Weights of a small GPT-style language model, trained from scratch on English Wikipedia.
Architecture: LayerNorm before each block, learned positions, biases.
Training: a variant of SOAP for these matrices, 118M tokens.
Each number is 200 + 30 x the weight over its row's rms, rounded and kept within 0 to 999. Layers, rows and columns count from 0. The size before them is the row's rms in percent of the matrix's.

# up: layer 2 MLP up, 512x256, rms 0.121, rows 248-260, columns 0-127
# down: layer 2 MLP down (transposed), 512x256, rms 0.135, rows 248-259, columns 0-127
up248,131,215,170,165,233,196,205,198,178,136,233,259,153,201,204,199,214,219,187,254,144,254,176,217,246,252,240,212,205,134,217,151,125,142,205,194,245,197,174,224,182,207,207,221,164,185,186,259,180,170,205,206,172,201,202,154,203,135,212,221,177,242,218,200,232,178,231,195,239,211,149,192,224,194,195,181,184,196,166,170,189,195,196,255,165,226,182,196,264,216,229,247,195,171,218,178,207,120,207,195,186,183,187,165,234,165,191,202,176,163,189,194,215,180,212,138,234,229,196,187,181,228,161,246,250,237,247,191,164
down248,129,222,179,215,196,207,201,188,200,189,194,175,172,234,188,228,246,268,150,189,159,225,186,218,295,220,213,196,172,193,110,176,184,175,226,153,154,238,175,215,142,168,223,162,244,211,191,237,193,208,219,224,191,207,127,192,233,181,227,238,217,177,181,219,223,175,191,182,221,213,196,243,181,236,278,194,234,232,190,202,150,191,193,231,244,182,181,224,230,191,219,234,162,276,189,231,169,214,233,193,185,223,212,219,155,213,219,187,181,217,233,214,231,165,168,183,210,209,226,214,148,253,186,155,188,188,184,147,216
up249,038,217,256,201,165,183,191,263,168,163,169,205,189,227,206,207,235,233,229,223,213,208,170,191,218,266,227,257,179,186,204,203,176,123,173,218,167,206,214,181,201,201,219,240,227,186,191,208,163,255,228,218,185,161,181,143,229,213,184,195,244,213,206,226,228,215,198,227,180,180,195,170,187,230,211,222,168,235,191,198,219,192,158,160,221,136,226,241,190,237,141,200,240,162,180,212,221,192,199,188,230,217,165,198,174,147,186,204,251,134,179,256,219,184,170,223,205,179,178,195,207,183,192,158,211,195,153,178,225
down249,037,196,225,162,228,224,163,168,141,210,155,253,176,152,184,199,237,241,172,228,204,238,216,218,198,251,174,215,216,187,220,204,212,238,225,158,185,219,154,154,229,191,150,218,243,150,218,167,202,200,222,204,207,193,147,203,266,222,180,218,199,223,133,169,173,186,211,185,245,238,165,232,187,186,132,235,168,186,189,186,190,195,188,210,166,219,132,201,192,191,165,259,231,234,201,181,220,234,227,170,177,158,200,211,170,259,164,187,169,205,240,144,198,223,175,221,237,174,201,180,210,173,214,171,146,173,240,180,190
up250,047,193,226,179,211,148,192,217,177,187,197,223,213,230,202,228,229,250,158,240,195,165,154,239,186,163,242,221,218,190,231,225,262,199,193,165,130,241,188,223,247,174,200,221,160,201,228,192,193,168,237,224,203,225,222,206,205,225,235,203,186,197,177,203,216,155,174,189,208,178,223,175,133,182,214,186,186,143,182,215,221,211,188,180,191,162,201,199,215,126,135,257,180,197,204,157,238,190,224,188,191,164,154,189,214,190,156,162,129,207,169,230,157,224,230,250,191,232,185,192,179,236,177,169,209,235,269,208,212
down250,065,210,237,202,164,208,213,208,143,229,145,223,194,221,148,197,207,187,199,190,233,213,153,191,185,261,202,237,196,228,176,192,196,203,185,220,211,198,221,173,212,235,204,136,175,181,218,191,235,222,171,110,136,183,190,224,219,228,199,191,218,178,248,189,206,199,173,182,230,186,173,212,218,200,190,204,198,239,185,194,202,189,191,208,224,213,207,220,201,184,143,186,202,199,183,221,177,249,134,197,141,224,155,194,146,218,181,226,247,193,201,175,190,196,216,199,161,232,217,164,189,213,224,216,236,164,154,196,215
up251,147,202,255,200,187,243,181,268,175,190,188,265,199,211,170,176,221,183,221,140,242,191,173,185,219,208,155,254,230,220,174,207,239,162,246,167,209,166,226,185,169,222,193,217,221,197,158,189,250,187,126,243,193,243,220,244,202,221,239,257,160,176,218,205,160,180,192,201,178,193,245,217,179,194,240,161,178,236,185,245,201,176,164,193,242,249,195,222,186,187,225,174,141,174,132,180,243,170,208,183,129,232,217,251,208,161,248,199,135,203,228,201,183,216,174,199,223,178,177,196,192,165,188,193,182,227,203,179,165
down251,144,165,231,175,254,211,252,196,254,253,176,218,253,191,183,183,174,209,219,248,172,163,116,211,254,228,193,210,191,164,154,255,178,148,240,140,254,191,234,211,244,174,203,208,166,207,145,173,187,247,156,202,188,194,191,232,189,210,219,218,236,197,187,258,188,224,133,153,199,236,195,194,221,137,158,186,180,265,199,213,152,184,179,247,187,188,189,168,182,214,227,260,202,205,211,282,204,171,273,202,185,180,213,209,210,211,213,225,139,206,231,210,220,234,155,197,201,185,206,224,225,209,247,180,184,179,200,204,206
up252,068,195,190,182,173,194,222,206,214,219,191,136,160,198,155,247,209,215,158,210,218,164,205,214,208,238,214,225,146,207,187,238,177,217,242,257,160,219,187,241,187,205,235,195,269,172,258,210,178,177,200,166,190,237,201,207,178,200,203,218,167,208,240,197,166,148,180,271,167,157,174,174,197,237,213,154,212,247,215,245,216,239,163,201,199,190,189,246,209,215,229,176,246,156,206,185,198,251,235,218,230,192,186,269,201,239,146,165,214,167,180,169,209,207,219,191,229,213,178,247,219,170,187,233,194,237,225,195,159
down252,081,147,171,241,268,193,176,217,243,174,175,297,193,264,164,208,213,209,209,208,194,247,246,178,182,194,150,231,207,208,197,186,176,240,194,163,202,187,157,153,233,141,189,185,148,186,212,187,153,223,228,175,216,157,154,192,241,190,198,182,217,185,245,235,197,213,170,199,154,169,192,170,169,198,224,209,226,233,189,218,179,184,198,257,215,188,136,167,200,183,237,233,193,237,246,192,187,171,248,165,201,184,195,212,235,210,197,202,216,121,237,204,239,169,200,171,222,216,221,195,179,236,168,172,221,233,187,224,258
up253,155,152,243,200,198,151,118,210,208,203,177,222,242,247,139,194,148,268,142,187,124,216,250,194,232,206,199,139,181,220,200,192,218,181,177,191,224,212,166,226,174,132,200,218,198,184,203,193,215,191,147,173,187,191,224,240,231,201,197,172,152,180,208,136,192,150,163,192,208,207,197,280,225,196,156,219,218,185,245,199,206,202,192,218,229,178,226,212,171,185,203,180,217,185,216,185,166,183,229,177,225,191,198,208,210,221,163,207,201,209,216,232,182,242,252,195,178,245,237,182,177,184,214,157,184,231,181,205,203
down253,144,225,249,207,254,202,179,193,159,245,196,228,221,228,189,200,195,217,225,239,188,152,188,219,223,263,202,166,231,225,178,178,257,209,170,181,211,181,209,236,223,264,160,269,181,149,220,197,269,183,184,171,168,222,198,227,194,222,211,179,181,202,201,220,242,197,277,231,162,185,187,228,208,232,215,242,193,186,219,211,182,202,207,222,226,175,195,251,204,157,223,223,185,242,187,208,230,198,169,200,251,203,151,162,180,180,146,123,200,212,150,236,182,193,223,178,168,202,189,181,209,246,190,192,241,169,245,153,161
up254,075,170,219,170,184,149,202,259,149,203,193,178,201,224,177,194,161,176,251,258,149,181,263,155,218,248,240,246,171,164,186,167,157,215,209,238,176,213,182,223,174,239,199,196,195,177,234,191,244,182,224,197,182,183,205,147,213,225,208,232,243,175,166,218,216,194,156,233,181,182,198,242,228,152,181,175,186,152,170,241,173,242,162,251,162,175,190,219,181,202,224,207,192,156,246,193,172,143,220,179,216,188,212,175,176,272,211,138,202,217,177,246,201,135,196,190,188,229,175,138,189,187,146,206,154,217,241,216,162
down254,085,182,201,185,237,200,177,182,218,230,239,216,214,232,89,202,236,193,260,219,201,181,215,135,158,255,241,231,253,169,233,115,240,151,204,211,152,239,190,173,195,177,211,235,206,152,203,194,221,164,207,193,168,210,164,158,164,163,219,171,194,171,193,163,247,207,245,226,180,219,162,185,195,187,214,179,143,190,122,166,202,197,232,169,197,152,232,193,199,230,181,174,149,215,207,209,208,195,205,207,213,169,166,232,195,244,214,197,203,195,198,155,183,224,216,181,165,239,219,234,233,245,210,221,184,164,252,204,222
up255,059,206,273,203,161,253,145,237,224,166,228,208,196,181,176,213,234,242,178,216,177,191,221,123,168,228,165,213,218,167,241,217,178,197,205,205,157,162,193,200,209,212,189,223,193,231,168,157,183,183,213,228,181,203,255,199,179,159,174,221,224,173,246,189,204,177,188,174,148,116,196,190,219,146,204,215,203,221,206,222,217,210,241,194,169,229,224,151,181,186,232,240,228,164,237,180,265,169,262,197,208,223,202,232,154,218,179,237,220,211,156,192,157,222,256,265,185,204,191,209,216,238,146,206,195,204,169,180,169
down255,071,233,205,170,175,257,257,162,188,196,127,195,215,192,193,226,237,182,221,195,198,155,177,195,210,153,228,184,218,189,169,146,243,166,176,194,228,143,204,147,208,197,169,236,232,193,217,212,189,168,162,202,226,183,241,237,192,174,265,218,195,180,211,173,197,158,227,222,215,215,163,232,167,212,248,183,190,166,182,175,161,217,171,175,221,179,140,195,198,169,186,211,178,193,160,256,187,156,225,216,231,225,182,210,132,212,189,233,192,193,156,248,193,185,207,174,213,224,200,196,182,174,240,151,218,181,189,212,207
up256,141,171,237,147,189,181,176,226,205,180,184,223,130,188,218,228,209,174,213,200,214,185,170,128,212,188,181,207,259,206,228,208,229,206,210,237,255,205,153,229,187,208,213,182,191,233,160,208,179,149,239,287,168,132,229,198,212,212,168,213,180,210,200,232,172,205,203,183,179,201,187,186,265,187,141,248,227,176,180,187,219,213,180,162,215,190,178,232,226,201,241,155,174,182,210,228,204,154,268,147,158,208,172,234,192,211,192,269,220,178,198,166,184,230,200,195,200,144,145,200,165,252,233,207,254,197,189,223,213
down256,124,263,243,166,202,191,186,208,199,210,177,181,163,197,198,195,198,193,213,198,214,155,232,195,215,197,229,211,186,167,184,258,188,231,163,148,165,184,160,191,228,271,203,235,162,173,195,211,165,208,233,224,197,198,190,203,227,197,230,166,234,149,211,185,166,197,217,175,203,272,188,195,212,268,246,246,228,132,157,214,227,210,244,257,184,178,163,145,158,218,188,145,196,211,206,258,179,223,200,175,186,197,166,217,159,232,216,214,254,176,178,235,176,266,231,213,201,182,153,155,213,199,226,216,201,202,212,222,224
up257,115,192,187,157,207,197,181,223,227,207,205,139,262,224,209,229,195,182,226,222,208,191,204,175,140,239,215,187,209,179,154,183,156,196,234,192,139,201,126,240,194,199,156,233,182,231,237,189,113,245,234,205,170,185,246,203,155,178,195,142,197,187,184,183,229,198,155,185,213,182,219,195,195,255,228,162,146,193,230,201,255,238,207,164,215,159,164,199,162,190,211,197,161,168,192,228,209,143,183,189,210,214,165,172,209,149,185,189,241,140,190,160,196,240,175,258,232,250,164,165,160,246,181,200,147,163,172,206,210
down257,134,200,214,198,156,186,179,198,190,189,206,168,227,171,189,224,208,191,203,140,173,172,198,167,217,212,194,185,257,217,167,166,200,217,204,135,238,181,155,208,215,181,184,129,202,200,175,163,169,160,255,222,174,226,160,184,158,219,188,155,184,214,145,213,127,193,179,210,173,131,198,184,196,236,187,161,180,166,196,226,202,188,252,184,122,203,156,178,194,177,211,223,175,173,252,233,209,228,214,202,208,237,188,128,127,116,222,231,175,167,164,196,222,197,219,204,236,223,142,195,229,241,187,178,202,206,210,222,201
up258,125,222,251,213,176,199,276,186,221,159,201,153,211,226,166,198,232,225,245,236,234,248,169,208,210,229,146,198,217,190,236,208,223,246,214,186,175,173,167,169,200,202,207,192,218,203,137,237,197,187,256,213,232,175,217,185,208,188,203,203,247,222,256,207,224,239,170,210,249,219,140,178,155,211,251,184,254,179,155,162,216,161,214,221,199,185,177,210,189,219,182,161,215,165,191,228,222,166,253,210,232,183,204,187,147,208,169,193,225,223,192,237,167,220,208,239,173,218,215,196,156,144,195,265,233,215,157,211,214
down258,138,202,235,188,197,197,194,189,227,204,258,186,138,183,231,190,233,225,239,204,209,208,225,199,256,235,143,289,175,232,232,227,201,208,236,170,213,182,146,229,181,136,184,185,212,186,144,156,177,171,248,147,190,168,223,191,202,171,166,215,191,223,228,212,166,226,163,221,158,270,200,144,232,197,198,134,202,194,205,205,222,194,208,239,202,212,164,186,228,170,213,214,212,197,233,238,194,194,177,149,168,145,216,209,145,220,225,193,235,214,199,222,174,187,219,219,159,244,232,234,227,183,228,196,147,180,219,224,180
up259,107,226,211,156,213,183,181,242,229,204,236,225,191,211,195,270,186,212,223,202,196,171,232,201,185,221,223,153,194,169,182,181,217,188,216,223,203,258,157,247,213,209,214,225,228,209,188,221,144,183,260,227,197,210,210,203,183,160,109,216,259,175,238,210,201,206,170,236,211,186,261,223,216,210,235,189,206,256,196,241,186,190,187,217,174,205,168,245,196,221,172,163,220,198,140,210,170,211,212,234,180,189,164,211,259,140,255,158,188,249,175,208,192,185,187,217,248,162,182,191,209,182,181,192,160,241,207,165,175
down259,120,217,247,194,217,175,206,231,234,201,177,253,183,166,149,164,239,163,259,203,178,200,242,206,200,202,189,192,186,202,169,215,171,136,181,249,149,169,187,222,241,245,178,202,142,209,188,200,200,172,193,208,171,202,239,153,189,183,191,201,212,232,199,195,229,179,195,155,135,209,186,193,192,142,221,175,229,166,172,176,200,226,261,215,228,242,218,201,222,194,288,201,210,180,202,199,172,198,237,218,217,221,134,221,179,219,225,187,168,224,155,158,181,180,212,202,189,192,167,214,168,188,178,219,226,185,162,258,228
up260,056,201,222,211,229,280,155,247,212,179,251,136,191,176,215,186,190,249,211,198,186,201,174,218,182,220,217,190,206,259,207,177,195,237,189,168,184,249,212,180,189,254,170,180,229,145,185,182,244,257,173,202,189,213,164,210,199,227,249,229,224,158,187,223,205,244,241,271,152,214,167,178,153,225,184,148,177,168,200,202,276,163,177,208,187,196,179,195,236,155,252,206,213,182,215,210,206,175,197,202,183,215,198,189,186,234,201,235,213,230,161,231,159,234,152,197,209,169,181,215,234,219,178,225,245,175,179,156,209